{
  "norm": "rmsnorm",
  "norm_eps": 1e-06,
  "warmup_steps": 59,
  "z_loss": 1e-05
}
Each number is 128 + 24 x the weight over its row's rms, rounded and kept within 0 to 255. Layers, rows and columns count from 0. Numbers have three digits each. The size before them is the row's rms in percent of the matrix's.

# o: layer 6 attention output (transposed), 64x64, rms 0.406, rows 20-34, columns 0-63
# v: layer 6 attention value, 64x64, rms 0.43, rows 21-34, columns 0-63
# q: layer 6 attention query, 64x64, rms 0.492, rows 32-63, columns 0-63
# k: layer 6 attention key, 64x64, rms 0.419, rows 32-63, columns 0-63
o20 095:157136130113102082085124142099149091116158130135101146125113129191133125110133129107134151118132161138167121122159129133108108143092127090127149139133142190112158110140142162149133102132144190
v21 091:070093137147106124157102115097150156113102104141099095130146128131187124101126147130122147101115124127155155116133130120120145129121164133156117119119165108130149165135129102198158126131106078
o21 100:088121138148106093115105094148115147135175106128159095118119167156121102151121110112083091127112118113127158168159133168111155102097151119105134161130139099122149129125115133180109084132113138
v22 089:138135094079167129151112139201168116132133109085121114126114185153120137137118146143089128120132136134100109145158142145129157139139143124115136148102133121110110153182136153120105180139155123
o22 088:159158132147137146125144117108142143173115134180125152110114128170112167113089160162132156148146098128103108088114081128083135123168137160162132144135150138136120100123161141135121121082106145
v23 082:080134163103136121137158158076143143145138130157078134112105163124071090106111142118107122110121117142098130140118119101117107120095086087165121133136152131150126162128094134112156150134098146
o23 080:138142104116118113086167136115131155109103126135141149148143124120173122074152104132099105116151096095140129151122126106109097103073117141064144125132146180139110119104169106116137103131116106
v24 098:094150086137154126128090128127099127142146183170138161107104116135118197143132105122118134132127127153146131095121105120166113087119065137125165146132156093152114143117151109121115104128125120
o24 095:137136146135131129138096116130124107133110132088143110176146116109101135128131111104110136100166130114126120114070134080114105170131143090116149146134094124192185112120079131133142097129116101
v25 087:120134120122098106143124115130216090133154123175105117097115129116135150115112084127135141086142104077169130140117145129139121133139159110142152101141163117167110146099145129114158127117126094
o25 083:102112142137081146137111108104108128108148125164130152108112085124097134095130122172135117133086153096122158136129141114155135105106140072112121145108141088098172085111144120117119088137087148
v26 090:113147147101170097152141169139064124087093111126128154149137114184112162117139136173124149119137156145111117122152140151119081128133160126117138098106179117122158133139129158116110110119123108
o26 096:131153130122130130134102117099120165119144138117089169124142137170108095138108117139170177070115088162120108133117131141124150135106147156142133112130115140171144164116135199138143113152097114
v27 093:104093123142130137125118125130108114117157085168117165145118135096136098114106084118159129138169145140146189101125097120113087102119140127079130145143082131117107114097135084134126115169152112
o27 094:126128120146170125073127120148102074133124129103159132137123098108145136107139123121140134139096127104097159117122140088160144176086150164113111148139137137110173124118104124161104126133192098
v28 094:112110123144138052140129114158150141128131168178161121144124135123115097098134112139144155121144122132101135139105131066144159114093126139160164153115140118134170136102122145132092138083161121
o28 099:127135084134110116133123126182114125148120148125116129137126104178139110132138068134112146087130123057133143099117114137146105126130121149127107137107116125094124086139078161140147088106087153
v29 097:118093136136114122125110135100118145104085142120157177149106111164117143120165083128115113099120130126121128106107094129055117155107126144108104184133120170162156129119138075134127135134127124
o29 097:130146133123155105128116071132165115069120114137081146131159143154111120161107082107081090099148136137133127136148100102115165131122141143140091105163119133126115134125112103081104114120145097
v30 078:137164118140090157084095121112128147103133133149108129160185141152116105133129107086128145088114141088092122162150122145103065133135086128139139099139110144116115139129115100176132101126131123
o30 087:102148087092142128152128091127101092101142148129110104159111160159129137117142141193111116150110109142149166166127127134133162129106111109070112111111123170135153153124111136113136154138166157
v31 091:158125139145148126176110126122123135169109131184164117131133116137114128104112170122123101130128139122154120080144121109134097090109147117084127145127177182148083121152113163113105089145131119
o31 089:144113119127132161133147118167107149147142153119156190097128119121123099128084137150086144072120159155145107125109152094121083115105145136095131173104150126143128116135141165128112131137154082
q32 099:139128121108109100096135118108151137155135111148109134149084144118143105113118150108080105143098143130152154127185144096131105095144116142132088106116172142159106134146092094143119108183159097
k32 082:124164118123136135115132134098112141120147092094171142121120097156101145112101102161106155108124120133122118188115136130119109144112157162087139160121165093141126168128125192106105160116153108
q33 069:134100129093132088100092135128153133169124130138117111152079168088143111137113149123120115134115135140132140102158130138149079092154129149131114109110178193133106128163087103144122098139121137
k33 107:112100086107138106124120120100116141172150106127100108150098114105161116140104156133128142142097111123129183156151137159094114135137123160102126130119178144149152105189074142105113143140115136
q34 076:159126141153105124102138128145143107113088128125126129123063064141125163124103130102085121098120164109121132145154156144122082124124112136139147134146086140120111102161107106096172131100165119
k34 092:131119116107136085101098085069125150146152084159157076173097112123113164093124137137104134135120121124123140125129146123100150111171111137085109139162150118133107168130107135107115115134114108
q35 074:132143125115077136131115134125110117115087139115154141105156122103176140139133136124120136109150105143147093092118096094119177157134154133104190127147088121081158113104182139123138141104123109
k35 086:165138162127091150111134182129129114105165117131122152111128085150143128117118121133118072110141143171111160150111153157108115151153135086158122148171113144117125131155149079163166123118127119
q36 064:143144138141175148126133134111184156115128118110179157131102117169149118120121098123111129092164125152084105158125163083107108140082092110150151138133142096144146157139134135130118105144091132
k36 096:140088139173096165154167120151107107116152166110120159105111139155147099134149088084179119127129120122106120158118128121119179145129106118156144107132135117114090133122148097106121093129090152
q37 063:115115124109128134100100120101147143156112118152100113160081167131135096121116159148115113121095113127115171118159157127134091097146115148127104136120186063142136145150089119154121085122152126
k37 091:145141105141113146120131109102134145155159122140097175158160116103155091125084071143108110115101111062115172121132143118104119137121137137108112137126125100152151159123071127117131122104135098
q38 065:096120154172140146157109138141141139129135088084126099094128128118123106164124114110175134118130114094102142124088142150156127187131146099129134166172138080116110129115162133111128173151123135
k38 089:119136166135144145146155164140127124072143146158168145167165125140139163140138116124121091144171125150096102079147113118110126163107140110170130118135078129125091127118159144162120160130139134
q39 131:134122104124173125110134228130133151138127129113117070134072106107174125136110121116107110140140083120110146144123124141110142123136134126136132127153155154137124100128147115163145119139146174
k39 091:152134127148083150132132170135132131119107115133105080099129175112154113144143124099161138097108128145143091103106103110124120099154146127099096176189130141114107118121147172134147145107087139
q40 104:146122150183101146086146149128116124144098137154111148124140179128093151165096099135127123140122184132140124115125148167128141088146142162153141118154139150129177114110106105107083110099134120
k40 105:147132112111114109112136170137135098138136105168131118144166108115131110151127142107140096140128126103067163078127183132099137132147117132165121141177111190127118136128132136100135134129077147
q41 074:107098124110101134116091122128143113137136106131104150157075131128107060117113118138102139123117134086092188130134118157132107149123145114120114131070151159103148172092105130145120109152121141
k41 094:136115109113137103135070099123143133145149076105130150152151104123167109139139130140117122148152134079120129114164119109118130108137094162093141116077110146088130141153108111106161157166117083
q42 094:100103131112159131148141119088148093142155166143112138111108106110071113115155114104136137117143076112144149138144081119153101131114157110137103094086134127100082127109134151151163086130120142
k42 085:103136120096095098142094116148119110133157133119127173137154148139134132125164127160111160107142138135154115121104144116077132085118165130085106126139117152167130086106106173151180104110150125
q43 075:108081128102152094087187089106098119131124158121076160147134153121099156142121149144135138136105126137113130124111109131117120134170159124185104169098112123153102142119115150152133132148151119
k43 095:138112088083163137093138094107170125141105145111116157133084073128112111095128127123135157118095133107130122145143151144090075163124118164109109105131135101151094105152128158111145118148149134
q44 078:159083127167081133149148147146130137116105150114138127112114120123149111182183110091173158131154133139144113143111145122130102105153136122169147083091109174100093119138137139109135121117135137
k44 090:165105149118146140158129140149148088113105137119120154114173087171129124111136127108163058146141153165138093164106134110121139124087096095138161105116128115143099148147143092128126107121134142
q45 140:126102089096150100121140156136112134133113167138084108121153143152107134130105180131130146123136113121106114119119139124121132131113164079180108142109148164144084150120145124181107089176148143
k45 101:115099111143194108124125134108125109127147160116156070138086082165096136119153131113134131142125098086152128134141137136120158143121096139136147127071099168103157155152103108131132133139109129
q46 095:111135110125104118112118101135138136157095171128121125170106136091082131071125116120088113132117077174130152132107138130124129152157100137155141123154084105119154101157136131158102148153133170
k46 099:093120168124140121118141106116094137116153156111083129154138113119149116160144155126132162113123156121123108161161058135129114164157145146079127137150124128087159126093131134105179119134163131
q47 105:175113125091126142075109150144190137138175151134114133115129141154170125146130143154086140155151110139129096110119150151125132129121124135120114104115128085112117063091121113164152137138150129
k47 108:134139123125101162132135137133120130135108144131056092107170125146158123143106085115143087100120114219176143145132140117125112118116122114102112115169129121125125162105140130156134125104125121
q48 082:155128133145099143112101127154118122110149122168141127143104117155162133163162137119136142159104147127148143164136162100101110110134121149116128119060160100104123143164112147099133174138153066
k48 096:123121107183130113143128140139103126075155170130169117129138128154104120119120109167106141089116145111133146102121111089145131131067142152151132146122071131136117143096127132098133121163120073
q49 061:117144138131131158125177120133105106136094147128118115093158117150123123112151117103134110085167087112094125135118127134146148138100121095138144152182123194158127157086149136183130128135122155
k49 108:095139133150109147123167131174141118136132181092132157114150135135157114123155130117152107151157131158096098121103104127155146130103150121153153146139100127142121113120173110194158087135148166
q50 102:102116142115119124157118103085120134067114142118110138133149175101134140135083125129099099105156129116118128116135088103175103103191116140155090119145126123099111158136120102113111139174125108
k50 106:139143166133149139163153141100160152071149133145113114136122155114100111134127127149182110136128162121095112111091172064151124102085136126099097133142141154137104118144119104147132111149102144
q51 083:167137127121115106146189110154114152116098112126149165127096141141133129115149153144145098129115135200105159131187167139115166138117106128144080113099110107126117107126139117104148132121096129
k51 095:118127127106159114136126155103133154105152180096097166103140141139100151167128114110147110056100150161108094150159120148151152118160145113124151098108127100102130135132141143133088093135140142
q52 096:107141122141116140142172146130147142101096138108127128122108121113118102166177135139113152147131084138121131169173115155129090161090127152078107136123131101146117161132134170087153176144139108
k52 098:131163146143155136106115153114162166144126138117116140134140152152105129134160179128124145112133125117159149113122167106087179120124161138125151116107081065138096135178108140128145107112155102
q53 099:115152120119080131152102141151141122132146154130185122153110120149146107105108070109105141116149145121133131156080104089110141149097137072125088142154134141157126112121107126103116094088148117
k53 093:111125098116139151136127104088118121130086103146117133156137126144126121135147151149122134118170086179116146163136127143124173118135111138111159144155130148083133133154131118132099128029125136
q54 098:120148161091149103100145125129157128132114091107126196111121112114143106133089157124121152101129119131120084145118158182079155097139124115113143129128086125150152119127147123133095170137100099
k54 104:178111126165099141127146117135161155165147130122143141114147146158177095130142147164119102190157117128129145127148120118112113165142140141105120067127157124111101106124171134145101116151098113
q55 111:092132120178122166106131080111160085132150144122128145166124106133122141140160113113115134127159147104145178139100136137125145128131116124146154143150097147134146075157123160127101122098073165
k55 090:117157132142156175114151104138114142150143144112150141137127136111100144106117131130130129165123142148161129108086135141116088195122087128130198178138146130082099150098128130120117113101124134
q56 181:118110173120131080117120140148141093128105099127103111134124143159104092123087144150129126120103142112141127124138108082130095164119133108157105131092142139161066146118159114183140081131135122
k56 113:150111137123097109118168146107113121124086157092124130112149179138155140123130116100136121172100149151137113120098092095108109127107074130152179127142083125083111127127181132127142134111125136
q57 102:158110150167155148114124131147109120132111123129189117139114161109151123147129143130094099148129075124113120161138127137129152140122134137123122071162123171179091131131117103089135163182131131
k57 096:114122099179144103115107109112083157108073141153122153152105185117128140134168155143128106151119145128117135163104136154130138112132124130125126106164099102140109147162121140132158089184110119
q58 122:136174141131121100139133161160116119130189125128159150142071143160140107120144114165123073129131122159132147158134137093145127115143164101124115121094137096147155159135140121116150125145186108
k58 093:149091139186143137135116127104070090118159129068137140070138129122117131115145110144111140102142111176109116116140115131114096101147147098133113138128127085118129105110123125097166112157157142
q59 090:109113105139120099154086144198090140098134141122132138106132147139148093139152141115125109158136126091098150138153108109089098117148075129127135105123093101113148152115120095100122075127102135
k59 096:166136153140147122154103156120099155168116060111133080122107127101129142120157148158075104136131147121163132130100125137132136124104102124119115158133098130137145121135109126119059082154135120
q60 094:142089144099135151138160143109114121132109094136120099106129144124143111134150140105161165191131144116123156084083178135137116134116090103090142114134096150101091110158098141104112150131119104
k60 077:136120089140134107173118161126131095139161142151148130125129119075141126123141116106149148132147096170115094098188144142122128181108121132087131126140141091174106165125111132141137131155171122
q61 100:130124149130100083123168156111195139088116120135134117157147133152148099106107070100134120115130175120158140148131144129116099139126109130148112118111130147155103161118127168189157130122144138
k61 107:097139100115132115127091101125165173190155102154103118156146155138142109089102122183117133098133151128140141133115123109112104141098126136113139169153160102145132124109075108113107142106117107
q62 106:091134153108143148106109149137093177123165118129144122129155153076121096118129142076139092151138135101145125090128161162120097147134149153134097132137171139128077089130136150122163138108124143
k62 091:155097120140082129162122159148104168129093111162124117151161180099134122135103170116143147123099111139137093110164100133130102105119117113119144135100137146143088076124145146127117127119172163
q63 098:120154120188082126171135105102145150134150083134138127112101133125144195169095137091094098166129123120122111116142140129128121155139127122079143135111104112128117127104132103163107114125100104
k63 113:134115133120144104121143149132119115086131091121099101106142162153134077125133119162109117190127142125178111135108139133112166148137116138127105124153075164094147116160123109118165134078137154
v32 111:129146139130115167122128138123123150109080130136142118163141157124137123126133133110098118149166145074166147144148159144123089138144212110111101101126129136120123096071135166127114151129131099
o32 108:150150068169127144155148120114096132119083133150113129123115122133125162101139123176133130102101130092156133113110082102124103133139134111106089172142147164125106127152109105085145107098133092
v33 109:091126107148085170145127111101140153111119124127134143126141146129112144133157146120152136127143068130146097139096137154082113174089127130167119148119100104135131176128101101130120169074148138
o33 112:153136119157153163111132123159108117143122131109140109134129133162097127138091136131106128132101103142151100184129167139117090109135104144156162153113082140152133123127133121054120139124176174
v34 103:148195099141140140183140126083104152159111137125138132102133127143089156139130108097118138125135128131123132141141128120077129172112166100128131160110100143175070147124139123114120138150097127
o34 100:122163121154170111125109118095101148173130120126129106112172164104121166128092110113107120151064101111124132139109128121157094139173145162090120117119128131126146168112152098109109101120116160